Each number is 128 + 32 x the weight over its row's rms, rounded and kept within 0 to 255. Layers, rows and columns count from 0. Numbers have three digits each. The size before them is the row's rms in percent of the matrix's.

# layer 4 MLP up, 1280x320, rms 0.0953, rows 467-553, columns 160-239
100:125087126118144073142132127127143143101122144060037124125111129136133167133067082074096104121147123110104102110141089147026194123131040100117121060139155167155158138138148086216113094115118106159146102144107106205143088107154134117158107134
109:132083115187153115162143184151143116087173132113140158138110123117089127172214113127118165127115109094122093154128139094092088191114127148093144040172145139118085129193109101115108093149153089086132138182081138134104185151151117091162121155
099:135112146108132124112148132077151163159122130144107145148078117165135145112126116101183080169137113180121111156197166082136091163155150110140153109197130160098178101083143128110125184150128119125075142107102130171153120119144126156130151069
092:115126165138084144121130088172179136142135106169080081151106104138157110035176089118136164108123121076063116116129062151099142183169085095130149121140103109176182128056133112113170167131085105148133089153149109028122152100167133122126124108
107:125115103173152177100116134166075089120159140112139129153129102019115142124110075129139151206143081096102156161113115153112161139099065174118110096109149108131159115144143091107171110184097114118106140155183146127127164152135150071154108147
094:182183148150117185092147206145184124075187128098149104089168128168171145097101105157077120125098114167120102131129126127086144089156141052125168163160130163120118135157148190149133131201113154124138111118113187115124090158134128099126161091
098:146093122077117199149166135133196131142070161174074103145128062101149152104113133126061123153174191122156104125154151097066186125099167133154159134138150147136137128064102099064088169114129123075074126117176204076124121105135104140155139090
096:101136106169191118105162098135127135185125169192122143111128125152123085145148160114125106130121127120127125116136141190192108096154141167126061102107143138159107113102091070110124133145113106165121131202101135113145088071119132135074079137
101:109142154096119098094166143093140113097118123204157129090067102148123133091097053116211098150137172143140125134126057111131117101141143084125133144099132110139088126159088097156128144086111128157153149113119090175180163107093066122081161155
089:135092102165211096099124103044187131093169113113098136163098122143145101084119111123124105099144116104110195135123125131108088089070165179143145139156209136165094161185074101154082179157158094132117137131129150151111070151146110136100133127
096:068114137098165182144151137126078151130111110119076116142151112201091106103130111126078161113131140116098143177128124144088118089142155112130145147103068126100116128082102122125150083118150123118206157102169128112121141119205093085136098096
097:039123121158158080127160198126123102138124156125109148120129130183101113170113121136130092162151104104210201101144152169134146127107198143158177152118206147115144155155135138201142146085099157131106111149097192167177132112089112121133124119
094:084120159086136116069110076134139129144111120121097130140077028131169174181084076167099109136195168157135165143123152171119177119127096121099103100135157134162173156133175113109144154136159151142089109158098140116081107050085133106072169110
104:131127135125099146163175116148120161149090121156113137174077123126128161209157155167106164090109129147118152106128091133119166108142121108104142142135143184179138138195108051147182147096122153123174146135137152104119115118169096129115118103
105:095085171100077110089122133150169083088055078136139155159101104120089122120131118142143070115179144122136121117150161156061091058120151124079113098140139075133152138154122147042152119119109071107097104135114140141081173142029174139117168103
099:160151085139093131147112159133113146125090090141148121118148140102135147077080136144159137131111160151081163100132139150191093158149090099160098166127172066109150109099103056148142036099098129156165142135074196087157132128114132138140195156
098:113150185115106132182140182131163112134160149092181137143113126166134159160086107154123203129159128107152088152141101155098102088138164168155087151129088167055099093133193100110053142083148151155130111099120092171113150097129066080131072173
098:121086130109109154098149135130138099173077156128137151107090125148114140124087097096150101085139104149133128133091142138142125099114116105164091163162112154192164069148148093139081107142135114096141078202187056099101192197180057150191109154
098:156052041123067144095136137139150152132106162185169120187102100138122148173092078159077126087105126101101104125113098131181123115092163166124101171166114117178113114124144150152132118128113071104098141123146128108108128106178164155127133132
104:162130109108133145108109127160133115056137163144079149160163112142054100102111041072128135111134101168119069150139083141070186103165159065140161163164145134130115082104154118190131138090069158153212117085103200148127186131167127173124088155
114:174101150154098082058085148097152139150160115118121107133176117116100124114137093108150168116086132137114143190143172130125162063174116084118138154087123158210165170126108128176111078126079129156162136080117193181139063133102185098075144106
093:126160127150116100126159124165113171122180144146136090073195172106108125113158142090185146125112070129200126108105104164147117124111182139108181148123136119117213153142073131162104167194154129207124083134099145129117068120147120148136215090
095:166110135128118145105150159135161116117112103124051099138098086168107163107113165117051160110013068144197142065122146097168160098143163159093077131101139127181123106168136149179178123130156145147139130090183142154087119133081138083162213113
100:136123103061099162144192147131125176142094072078092131164127106113165098093167169154123091096165168144111148109137126113186104152096196163113163110174182124116136144127130080127150073066142133116132167099186154127141117120081149128172151122
096:118134113118151114094099164091132086142131107116126129113086098202097127159179124169152144151112082128067097106116086146123089170126078211147112149101158143177200168133177136129085145137096123154087113127153167126134089104053080148134107183
107:074101166173084088106189088141191107093068177096141146104120179080158152122126160118103079117149201118104148108121095124098089143113147127166124130119130124135123073188087146115092163120106090109146153189120154180083144116166104138143128134
101:079166061113106139080106149127099081115137110070130190166112151131074067116180127145123132152172121113179121140148131144108123153167163082124119056141155178148184119220120129113112156109150091153184125098214123192141140123126111147183147111
095:144136175083135206118145110122130097099119120143142124115127134095113134153139122135127126082143142133127119158153141063086142121133097097172118131087184128149136104090135125086140143182095154134068159060161116077123113120116160136096105133
112:157092098123166153130112095140107170157114121111182114065096112162127193121096124173100113117116119138130088116142152112117164084157181159118126159147113112129109131139131141111152149164156110143158040107211157116191143159136147152142051090
102:080149153176133080205122189157133113108110137107067166149123109118201147198075078122134134165137104151113170112130144123135132154045152100132120136145114132163140105136077074131094122086158164189119129118126105062087126107087117154085086149
099:105103149150173103156089178104084105154104084196109101134146129203103137092182107124156146113084109130109088187166086106127172112114114133103131105118095138105075098147109081118129156139140121161120123141108196160138108071109159095109118147
096:137142163163102194146117142099167129137114147163141101092174114096153110144121072176079107130106107130133139146109114057136100182138141047194150123086125123186132154095122133170180106113119160136123132141173131104121122126201147154176092150
101:109133153119092089113143113117081121130121149182143148110169135148164106158122095154124051128185139146207143136132123191153105094138132096117177131110049104197118166179108142137088109059136166213121143113121119085132157134168163078151165156
106:142139133153120134121106131117086181123068124109118111196122152068103136112124114178083090100165123090111119132169145141157115070155174143100077160097071083110136149136107122063109159131119077162161109138164126172150116154159154094103129108
096:133079136093151089148083145157142079149178113077122162134161070159129117120135159164090124143111173126149145205085109100157155144097092157136117090144118116089170094124127171173130152173237143147099122061128106127088152186073135145108090112
089:116115086143144138155107111153077181181091114119176172133121115079106133178087090146111145072137080117123068096115119112147091133158127124155120155121092145145105121133100072089103154102158155187108102129132105140144124148167106122174161124
096:106147108163169154140148093136099172144178065132128138080149132133123077116107127102165154148157165107211142133122116162120111141148141144108156092178152127133117147145108093181187109160123138155157136073185093137063090109156118232152128113
096:119162169140177094151117162174108087087056112086149083110128122080136096103150151182117127062110122137116158158098126107117092182166112192116124124079179094023086114124143067159134141120153156147136192124173153096177093123076131133171073066
100:052172128125171168099166119137094096151114124183125150131097175125162130131077149145166124101146123133097154108087182091169121121102158116199147117114110124134073155084074164102190194079091137081138125118101146142117133116146126080166092085
099:106120138043069100174175142073143099116140096131127117124152053141163112140113138062175118152123160116097193131077161142135104123168075086147175091107112146095109089105140142089137119148130127120108141147122137106161078111128188116177145167
085:092136119073116118086155139131111168145074096134097165146122131160140119109136082173193097139087134136142135135164108073106102103129098165063155125111117164160175130120191157147089138157167140095137129081167118153082107143166119068172172177
098:112123119118171132111104128119166172149106130153162141094131142097127133140137140121160114091097132183039142139115177137165126123092155116152192160097102078126128071214110137121164109160130140134155091136084163154168121130067123118118153128
121:134182125144140057165106134139131068086071126148143103139108125102140128149061103208098127072147173105110076111187115111118091095136122113179142159173073040113170129126133127165159167111117116110119085164057155083150148142168124093076095126
100:115127069100110152133171130168152140119137141123149103136116129128120154147146160163071156122134169154180046103138114095133058132102119127111130076168072102129124104146082121134090099105131083156168138195103145143139182138129119114159130111
106:075145116131120076097130122087126087140110136137119134087111122129148150131127122096096152145083084115119092181169114139138091195104093116135167165143125111104149115136127081089161129096148096212199154131108107074143154160110103128109126089
094:133068090181113098072139128070115095128171179113107137091063130112054080147129116113117144065087139076155166210137098124112138081149127098092159145145123192159146154136198121108146130157099127129118131095170159175147082104144096068114096103
097:203159143118087129203103100119139118180131077146159131074123089158135143122093091136117116171120138051083107172186107135150116128158104087105146126117098151136120158114140164172150163154157107152118187134062084160091147076091043151117105092
106:120153123175115146147123129179121130130088160083118114129110148102090192085162092085118129124125086098108160100194086150126154118107155114186176137126164125098136128115174117169108126170149076180092086129129145136134155148081126154124145157
102:101068193136111183070193095126061075072135163151128190086149132124073121075080144102085049080132034176161143101156137149119112167049174108130156131092190122102128127062120134091075132110112130131148155109166149113123129099165141157036123056
096:121131084139132075153189125169143167130135152053118150150148164120098129105123131191138126090203097086139153092161113113132112164193102185048085121213161071116217133120085125063124145131090147153218164065126115152096154149104133131150092146
097:125197148108171171153099083114101140154160170058065136155111089111126164168088181125118107166138148148101081106152153108199170107172115118111077189125147101147111144164079125115116131170167119138145111127107098066155147096146097195130134096
097:146141157160119103130048114076128110091160113112125071106189112148155171133218107113144152130133179165122156097126119112154096136129136129119121150101163115124179151073096139155165147140152168091168163125095090103137071155146154133177147141
097:126130150177068187116132103157145161122098087171177142136076102140108104150117159131160109126103107167139091131169139169080069125129139144123086168167182158118142055127128121110148121069148098117159082159099105089085182117132105103093109119
113:182138058101122186143144125166182106116040136158107121088155143078114132126122160125164130149067133145124115155117146085180164085061112133089150086198151136108112093114144109156177140085140149217161141194144085113159093139177089086069060102
107:156108151135153161135098163076107125137127156050155149139117148107130129131145151124151116138084152136150152089169121158074144094126140093126143155123109115125180133140086106084100152111065152108100153138178099092114186170126111113151175149
097:059090103161125174117146103133126097093118139124087148125130131048092147127095126102126117089170103118088153153084143115133170152142169147050090071122142081151237137109113098106130117223135174126100121081185114125140122096146045106174134130
106:173114130129085109116062070144130133137083120125111110110118091170146051125143168063103109103085147182117088105116134113139145124127139090129090129184070077129150058138162181135182123094146123144142139187136096101086094147121135092131075113
104:139093103101109180131134150141117111141144202141124115130139112076141111115151126132077142114137140116120136071132120156156159172135080140120131127127126135132139134126107166079106119147133102137146142161127065248145143154168135109121167059
090:057111151103093151140128161096111163051137095121119153166098113206184139163086079174176169120119093129158162133115136143157111121112121118148143076145115122176114117146121155141153149106116117143115084115226130150172157122120119070116153134
103:159132091113093113098106192168127123077161186181130118173132125083106090138125207102097138118130173099149080170121086116204128133150134114150139133124125110134135137094151066105126143089096077077174158091122145134142151101069091130162128155
107:109128158132154144140179172143171116140089143162073156118090109121104182115098118177094112122093144137110144179101149155197177065104135147121182106156191065129117138166126144046099102137141133161150177110127128111103085081129071123108127104
101:109080106150100122100129154129094089170160088135164097091150041169116123112146131171111132146157164120132099142079075093137076083171168125117165091106039152168115139154097083111136117099167100181116158146095197171156125118123057073166184164
104:125158105153127137119147135091082119104090110137148145176077100141113187081178163210148063134119144148052135158064135136183165098158173113031168116111082116093127168139129152118161111149143139105070118154110160103099153107127123134181112129
104:173093161134035126111149178158157089182159140129124172128153136110115164158156120141144099134161106084125186138085144116143115117124074091127165129068094143141176123114159115169137085180122182150100148131115099136106082078154151118114144160
113:134097115083144158106045113116180141131164097093147087084137105054194117113169134183091086092135137084098094142135149198168093171126108150071100149134162100103138127156182190106127113154141096135127149109116111107081124152137137119120075137
105:145134081127117147126167085132078084046172123154117130064085197116103104146144143147116070067122087099131125156139148160161180181143100147138150088138131098062135161110091146120112140135144133102165049139112169167125096067182166108192118129
108:155125168121112183116131130144129105162050142102195125125131169116130169159120097081129113105114113090126078076125162141096154120096143170166179124109173141117117107145151125162140183132110136137129131119131120083166162113141142098155201107
091:160126140094118108089131211121128137106050117124117148073129188135118090133118113158120133077138096127134185091127161112120111150139106104128121137102078143129086106150052146083179112115157141089088156106149080158155128143097125089100109115
098:161165132061110107097112104125113060117143168147110116120173166172156135138159108112092191150220103146178105117117159138181193144167136161136108128149125065114140178134122179115183159098201127109101154148150122140150151074093140135135116118
100:135149116120154142128115094106068115126140164119155124126144140123146219085137200105088123155127116147106105158133172066069131171162163129043140110143114142116126076122076144061130140122130146148098107166073118136063116091152069103171129123
106:151113161100149167081147096122147159137127097127074144098114101126129137099136141147152105169102178143128155109075118139128176172085124112143134154142171156161143179093141000143124095160102133140118140072165136132133144179125093061144133119
098:129057104139094074075126147140149121106122130169141150118145111114168125124133069095136055088200115138102107108093118103095091117106070085170146166143139102154159112091095151118195094100086151132087121112116138147156125182090120151109185088
094:076124126111168154179156178172147106132165094122158145153091126115082145143173135104112152065165154079081147119163143094120158145114147128089117146137145130137113156151100127117139143169107170097088081183104106114129172223128077159124160132
097:176166139152104186143140178166121099176125163113107087106132107128139148114120151143140113101133146132174198126139142094088107127101074133139124139124071138147109188170133082148146180137150091164164150103156111091118103110166095164166095165
110:133110163108121142104164129154105155149160181129092099074122151177107110121158194142105128165159101113072127113144153127154153094154127171144098144192176111040177120157074118145145134089132176100158107132113080151177135137062143134110117151
099:096111122154132133149114090111079152077171152173082108083141161144097107117139149143055115158087193096085197145145170104141152128196162120164140112178146135100131134081151183109152144085111188137123121122196150088161139117125108099138100091
104:144113140073119124196055160144136137132122130173103130170145130142077108070157096165099101148129107114087148105102139134091134099131096142146116099098150132125162090169149085121172079085131084123096139118117189165076136106113121174151161101
097:104117147107168171143161141098136083149096157127144134170082138103124125092100134103161180159109070114188135142069131168095206133189106110150129146176141070137188147129143124085132103159172108138143109159113121106126098148142109175137044087
094:112173160138169122111118137114149090147132128157152157148111101132080130137079087166053130116108125063078217161152164181130091093120122077173079076076115161072133126153104121174140130161090056119068108103129117145088143089074113102144072100
095:118112203182148176138096128176104125089120086154129171058179134139139127107141123135078102126161135122157142130144133105169092121140134178118187150115137086101171135095166186134124153155141149142127126139092103142124149143178140172143090115
106:095089119118158144137162168128072116095128116105133097130127110191117131172116180138117098149156151193131107160130188134100095153127153120134126111135102112116148174108113135123097111071136169151138040141163097158151096149104086151115118210
104:126142114105154172100127133116139114110111176141094090189156072076157137096163112070085099111107143099024077115130099152091144111083062135128042160158084169159118117066134112130137105104100086179144114113102145132157112153138131106147155083
106:135128148171109148162141164097146134161160124105167106134104096117175184167085172126162133147105107187127155119097149169155119180154110104121174075100134044129138136110134130046113148178114103158142125147131136102137102079131135109120158097
083:085146131124139144138078072047083168108102105121084121148106098124115150081191139167127095107184092123099121095130161140082141122094057161145116150159091120111104138143151141132132142171152180182098159099110092158080084157116109153079141091
100:043122160085177081137152082098075134118156097182146108122151113135131107071174169121127122128141057163115114148081106073115163142152160078084111158111116216105149092156085110100145131113110128202149114099143094136133152122163108130149097156
098:101192115098104164127145147099131043121219103117121064143131155108118121144188169107151103158121173127151157140178122151119134122177129127125146155093126166145132103110098094156164164118150124148069142133159144151105137146133171099140133087
101:108119137175139081133058176118105149167122159146134133112062106177105081142127099081086156124121086136051146085086140191096170147177148113134129158145123162079114127105139159186106127064101118149148089151115148118091098110173152063126098145
# layer 4 MLP down (transposed), 1280x320, rms 0.0916, rows 467-552, columns 160-239
106:090158153116139173083156112162121112165111111099124105171141170151067096166155114176161093127135084119074068063170103117087168171122167141095122102111061083186142104121141172123123131074188156169130138090163124109143154150164114159098144103
102:177109116124099116104104134147107130196211109185117155110119100097186145134140090102152166097101162114126094091096091140167117142132118151137102131138155151138142171130118091068166147125135108162133149075105106095181043084085139058130136083
103:121101129106066109146141153111183154121095156111170162050171105078145083143091151178136134141113145190172145098103107064098189083140155123114186172107125146102120078182092134160150025133095132127104058128166123148169129102135125083140136161
100:143143129129091073151113174086087128055127150139125081088101128089146159094145143170096130111183052139107102154167118101107095202159204166145124114095165139130128110108169131097108175156142134119109080132112105150147161098100160122147054130
104:166203115156109120133117102226181184130167132155100113195051087103097162086137116082142127147148122170170133096108104101154094111098102145140168105144155155142141137128125079201115146144164145035112100142127087096124158105096062192193146156
103:100143110126122097090124128149141146139133170147150177144091160081106136101152141145089100083163111097108083086158063147119148131114131091092064155146097100126154136167102140141129151083086152148117146131176185120140172108124143142074134130
093:115169158163143143127125101135157113140098074161130154139136164127168140151137078217119168223086166093110167212127129137100137118125144138121156159167091151078154118156114138166178181138136083159121136087123143159135137094111076099140182155
093:132109150088121118159124134116129085153096142145164118137134152138121127101103133078091180122127125108148144133089170152148092026158090126117121098153115137182173130133159066212107118121106122107137101189081070119127115121095154132126177175
094:117137076105179101132070195121137066113167126101143129109114142125108132104102189144088144120125157119176104166117134146143168130148133153110134080112096139077130163134161111113146147118116134117122139137158113141099108109173153150201182140
093:206093084118134102195163143182134101067185102149126119107174137104128171140121151099130134091087090135110098156095102159155145146103093233078118103149101097172101139167075119081177144116117084124110046117083086137157170187147177076105196176
095:141157130079197115102131140078158064152150080110118163116104181148122141111183100136050189115138092129123136121100092174122104124096141159068090098166135101120110114083074144015061174165111101144080099194046153137168139117122081084104215162
098:163138148137093143039207105138141082126084110127166128109168214115158125090141104123167068072161104101148134113137151137037109149094130143120093097128169103114144149122098120105121138064142138181121091145157162154166156139117193129132162123
093:189159164164171124127080123159090176157115165117156125138135108114075148109171148143131128110128138137164150143094142130108095148149143104118092149086136131133157125107123157101076088138116161152128103137137163175133115120158082156187091115
101:115100137064142137136050070131052155104123202112126084166172168143135180082155115192164141070138126121114110084150181175160091169155135149129161088140196136142131142109100178099115141105128139132131126149155048178152161141137092133151120139
105:188197146148180118152124080136105140172096113094108113109126118142145153134166131140107141087148140183108112189118128118103096086094150180180128121133135110107112106096055135180115137088119103200091185129179167127142120131102137110149175103
105:033151149129068089111062200063120107126060144160161083132143134133183150123069128093116098100090157094111129179144148076119153111088154153089126115093139117097129165131153124152056156134055133203176116122148112159145129188116146164161168165
112:143019136181166160062175106091112142149103180206033124167164127129115099153132160174117162094133121161160142177144144175147104125082074131089158120165192104126078157095103149163115090192161114142125145214128144114124112116138186163113132137
093:139115198115144084122125138099152070140100110147123111194127155051149077144141120141136116119126096100163140109165129127159055126109092121106130085112081161133112152190122124138066127140093160129051149123154097141102121113206123191072089120
103:176115181211095157109142157108125148157112154102131085105171154127081104103129147106170146125131116098072140170155175159136139143136095123131172101093079064115106102116127120103083153085118148121145135152131116098130102115160175102105099138
107:145067148109113157125145110143120156113142093136057154095112083095128061135117096131078130166188172136072186178178056097181135091159153129093138146179169184127109175072078144149108118125130176112106082132115143101095108167065048146173162136
105:128116088140190127112203153162118077144059159127125133096080145152107136158062161072131136126109168155146121055089123178110157171074140079167091125104098117111142075137176180057155147123104153082160140171132108120142073136091104149083161104
096:089033136168124157184110147170107136111095092117112210153138116122140100080140144174204149118162133095106082127126162087126120117083108161143101137147127083144122139108145094120155104092106117124148055129122127101131091138167145165112147133
095:125082121102170126139135216186129111088146152122141132134127171127184169128098109082151137103118185122133151082133141186105166135106099213112134147119133104102103088136156113164099126104131123141115190145126157154113062147108095090125177127
101:118100160155111141171123111112096135111100065143187086105099144154134125136108099139075123133135122099112168146085120160115041107173098109131094101084124154063102096136128107094074137105155146159102126178124116126134131130167182210144108175
103:133107163108142092133160165184110149110185153149099089157153140150174105155117219126085078134110121061179100125154120083166099125099126133166123155076144171102166193159170107101127060115176154139134164127136027118118108138097140107105074148
108:108152146091119135139174113150141103115126153094168117133090108110170168153147172130132060170153147115119131102148132173099144155070166122104125133170131162135121092165086141163150127125124156163113140169097163148126152171111138109174136136
095:181130136176112159164078130130109158162101118137122124100106161104141147143128132101133136140152151080135107129141149100099117127120128168126175153102173141139042127078109113119150146110127142124060149122095148079089113191073191090129126158
099:175086163110151163166136122156100096112187152097110197177098107163172152131150138187142110136159108049179203116130136116183169132157192186147146099222167152121155181127173141130130104111125176085158153091074167137137172134098145161187130122
107:119150128132123086165103157186142125098109143165163084108155121035077144218065096094150120136168104126074063105073150171136155134150146166087123126087095100112103155171129164105126125117141114160182099136126087098193160096115178123161115104
093:153110088069099137089128161126114175138106188103097102096124154083117145072115110140108092093137156073139121098147159120088103090139102162063152050132093164135134117126116226157195111107119204110162121070135142170147102112177150112074146109
108:131164177178075125195116122107111113173114131120172100106142100122074140161104135141152086089114118109078133096149110143135140107105101068097112143109143136145122185139159145113102150139098145139082113158133164156070071171067141120162053107
094:131125091101084101103187168139123163125137155131150110052161133104119137127152118117110115079156109110085136186100149086070167065142141116072150102154116103165137094146185120119090141094152114135077146103108121221161119102083149162098087141
104:109128107115095164152117169119124168129127126076073136156138087129125202170093107193113096071150103112155076120088085145157127080092130114053164110156126075107137096151096155181100116177124121090093158178172066103185147152121145071099129099
094:179097097114174148100146124191104062112157200135113124083128065173136124175151129133175160155111111182146082132120102128100111134187055178131150160130117112126092127135137082194153087131155148142134120185155133166136115136110137121079060133
097:125131104080117130079184144125153064139153093191114139162186186086114075183117088153099139111186084090137112154176136147190130088134148140122146087143087132148124149170102151147051115174016199118141117123176119100109119168116141122191138125
093:140124054113109112112144137148073116132137124179101094122104157114163145078163143125121212144158145172165186077167174147145108098134153122136137144123138111146109152081165148166090080140138143135117172149135145077110126110140112128130135133
096:104149132099120108167085113138096200153129176131071163129166115106108072130131125131172080114131143124143140152128069067135142179136139112145137159146109141051132130139124098144156120088104159135138047143145072137137123095161143091060133102
101:106122161119147171144080169132104119142111133142121103157144123121111121119110102162139097141142142125082124140098117159157100107098218101064133099092174171117126188086071188104141138127126133118187077138103108111095161167124111130187156137
107:115184173147145193071129160127126101129170101103085181056137098124154121144096158130126136091154155179129154127090137091129127135158086156129086152128073081104090097139087106102155155092136224134204087117118108125187078094121145136169123127
098:108129142153130081130070102193166090119102148155109095147204136062103140133115126150127151193101109139134138127142128125127120128131153133107139086155069168186074072154159098138139133117063089149122120138163128149156144146073151230067143154
099:142153154131145158154100087155142050094153126103119136139123059072196134129075155112120168159089075130174144168147145118155162126125192106186083135108208125147095152116096115077200115123024131140137098174125124162137085122097175141152090128
096:113136127174091198087112142149100141053139115151082086157121119154186106164159111110112123192156139146165123160189096171144149125133122068097121113110123159079124148167132134132158140097134130141184107113146119161073117163134107134187049182
108:136146165108105080107129138063199165090162143145138140149155085101158182090101158124191124095135155056130095181102119125126114075138110132156078119087175083093142098131138052152170081120084153126146130147173184119135199141061088124067104154
097:159092169111160087115146094145084143123119160150088157109125150091048068115125182104095188123132154175151187184174167189080171151153141143052093108159155096143193106085136077104078103111124096128112144170136147112138149115103149141109096102
109:134054147130105164155177120160178113129172151149177139104128130094139086134118155175142143136118139128140114082134131139092196115117119113125110098155146136128136141096130195157076177107159141012074159142168163194126114134119110157081144127
096:115091166160081148119135118157144151104063159097152121101131146145128141102123154121165185184111112203215080077151109095168120100108127155193131114157100128054096084119178089112110111123128090137122126111155141121022151130081105187108155133
099:127170154121087101136156128122112142085152108186147108167120134152117154139123142062128148112162120112120119129128113106108127144141112098133116092115166138177127087061136074141124131139178131152109139140172124090122185113086147087097037096
097:108075159097194176109140121108106172132076164152126101170218086098205153134179172135176155143170083107130186152114172096122136137098189069198156098120191174130147111101123142178148162110114098086162077159162143130165100074175136130168086116
100:132050202126145067122120110116178099147086176140105150104161127107151094175175084130080127128142129142136190104151109122150177145110153158163108135093183111099063175111140123091114164173156117124111143105127113141139147079095187126104118081
096:098195218068069209154133143137163118184156151139164131118091152132102124075114125158118131150119116122164135145144146118120139129167132107141099132120062108148132157121148125104137102090119174081084044121061167157185158103137089138145138147
096:171162077120131121145148130071152061178075124138091107168175075164147112101138080136149122153152083081118094096104106139138189092099122124110106099169157144113145096140153208131183149125197109151113129105083107142153146097173147148059131094
094:085122093142121143136159134109118122140173109137160157149183102145103106117119087094145150117115114222140193142145098129160147112097177076131111133164096122170154084164112098111089075117144120132112124135182116136055152177131121137170106126
104:125102100114149095150100114103119163132132171111059150151107133153122146151154096102151088114131148127049130153100113118185117118079155136027155181103192126088152127123113156086156136141111168138132132082132193117136080077128106120094142102
098:134123111063072120163159088103088105139101129131104129109126156142158093090139119191125152147145140146105110137107161174092178122108168100084129097080176139137095115119133134153062136067106123129107167165115119073133110138148133190053137088
096:132148155176175170109150129139116110122080116152154125158098102120183123096104134165143121188050162132175151085080127105120116134111159141139099102097160140136133137147151066115103135098120130139089128198159099164153125145110176113208164170
098:140170143151151122177128078131105156005140092138145128089163137125145084133113107132152102143135136121150119126113112134170140133092116161107151143196074138084104127085150151122174117111162140117127100116111117077145109136136081146105120168
096:098129155147128133117128155093128086155106199110132158125145166117125118151114097135104142156114093190130134181143171085095104073133095080136140137100095144185109177089185104109177116080150138117124080097118146136144136081121132197104174107
100:154110080168120116147096114190155123166113170097148132114101169171120118172139152111117132170109158145070079107127110110044192112113106117134133160113079112114135141203119109055114105120134142123155119157118166135139109116125138183082102130
103:115077122150140156142126158110149081149109139105130147127100130109095171148126107206110109155187157114077129128118107142196117139103129118156146127092092176157109109105117151097089114093125111167122187117108119093069092047050118183071088125
098:133112132090142066112072066145080137078126132175111201157121148132115109126084102102164141149154113143101090120125094160165146125140160063156102106159152131134154123208102150108126138142200105155195136116130129098090135110074118105135125139
106:169098117177096121149081160075171130081130136071132105169112162087111156119131162048110139124137120172130136058109124170141108126130108169128123135136114086092114089149132088120094166194128167147152164083141111126142108189114101160105119130
096:116155128120100123155117083109113164068124123124132160124151128109085129078100157123079127089165082121122098091103110114153135101138135109153125119106158094155106144147145142126152111132173170132121085080100075129119138183122138177117098094
101:169115057141108165155056141187181131093089122091093129159103122086157127113103140082088129165110154123155166102101118137129075127113131180093114177189154111097191162141065131147129153117078132225091173093137109151149111141114125134137106085
111:146146121196159097049137065076145134092102141181137189155108041158085113143148169115117106224125114135146122092143123150144116108097105130169144128091129095176130079161122165163116150126172109116127092127109127156143084164170088055128124188
105:194119094103125107140204130163098153082119113103165092104080168131072122124124054117156139123186149083185118118131093089133116156188136142084147166162118127119094122106110099131124135109168078083149081171141099128132144165121155078178121097
090:070103184112106125140127096109148125082193123040133142111101105087176045141100113166161133098108123092098117069137113127135154134158180129092146163146158146136093085201105118192121153169111102172146138136140102101115097142158157067202147126
103:167145172118179111075130173166146105128081129093098083093095118103096111221136119135093149105133204120127075175132153131085110171111109136108127106129126108123097159108115097106116076077131090178111102204127105126155143161145120109140099113
098:167123100128111164177136161120153124181144135182117148113165144177106140137152099174152100133125124112156112150125141125116065145107182090118151071115160174155116136044094128078138101129106021148065130117121107049128133130157101128146129134
101:068125108207066150109027174160122153144122132121223177185123091133118149147144088179132108077123076126123216085162075107103141141176122188083160153124127185133176109114126154144126122147097104126108083207129157122142151099105108159189134111
104:081147101113161115151121134146179135109140111156086173116113122135177162138147110128101132168124171167147144129117134166104147145134134127102160121135161140082139144131059147189109156099160156042096186142109079116105202077134099106143127127
107:131023134152151142159132049155143118125123165091118153122147108158117119138103103135065087113100137132092141132128108148143141159069152087098059093162153173142112073073168190159144120051068120127110118185076146118092163158129115156184078133
101:093101153165103151040149166147174129103108142133079097114099163099131158137173121114102205112063100141099099137148141155071209128082156102121133121115126120128163153106127044101112140117141130129089116161148116106110120125086143061146107106
097:088146138152111119162152139179106187070136148069157163130131048106056105126140091130132210120151106095125180094084113051102188158144103144151113183065094142135121146149183206107117050190120121119101118089070176156107120083146082120095073099
098:092130066111210158134157132135123164103097060160112139142171078191095119131144145155125148170098118133066123088131100129152169125152066085165159161145129102158129171154147174157069095166108191059095123191122158138141122130154137098089134107
112:079147141090131081111136104143097123221143114194147128081098116170134094149123134173064176090090098149149123131183157095119093078164109138132105139110117141153133123186142121098127143140106090101175129102140140132136110133091120171097140194
099:115060133117072082107170142112177128138122121133140144147093156140131165154097112092105099097100135089183051105119122175097107156181157104136108131111116131108162130152133171144131194102150100128160150093083153128128071115113179170141146090
105:118104069079176152130188073152141147105165105126147174088109141131115100192156149110158111122136144131086110143087167171209075129127154088119139074162191118097144102144146102107125105142070114106168200148159064171116076127142153144145094143
102:143101126152129096119165086119182118113170023141147129111091149168149165109164127130153134117145171150149115084093110104087073165100113165080120116041168133108042058145120136156147174146149085086176140141160121147134113083124103129080127120
098:109126162144157159069176164123152116140151127120027068097140132160141162080078073084101123080163142207109108105152131125183133116177094195094166163135112139112099122133141134101129153145121093110104135119103134162079113087107123115205100085
106:088122106134179123113132135135135131137142200123089131096099113151160076064157153139160154116222173073111086132127142196094195110116160144108141091208164140045126125043158113128125117122105116081192166133122148099161091134116139125119165163
095:144137186135102159143144077174107134124107099145139103155173058129120115068090136092109139132116137122158141149126131138087106112093129148085153126140082086077079141101087089096186086135133123167095093144122146133115097093123123118199106123
092:144129130152128152129159151092156180101160055132169106081127131101132131079137174097111133183131157143107155090168172128104070105151097117181187105112094185104145129170136141108099190150127154146109137135119152130080111135130125154114116143
096:163135147135131057123123075142063121135151162189150156143105195168113140117127118147112109163157125092165159118109094164119106087185107124206133133140120129132164131179181089151134090056093099112137138108196145126154170200087061117064123131
094:166108098116175055082171172081110152188077141129115161146133151113149115106147092106105137143160089141159095115138114037100098143101123172125176106119130102095153145099170166104078158180123129111171179134123168076135049206020148118135177165
099:196190097179137120080143151151141138092119120108155108138098125162151119139108127152124134096111188108186116112129095074118096178056116162118121105098153103186151172194145104068060107136142119123154116130134130111133176106067159021085138159
100:136101075129098091161162104087074088153167119170102103089095106168137145124087083115143109145187152125126144049127174144106173191069134166142147211151142100130170087120109113182177178110127145116098153167134102126137135080134140136121139107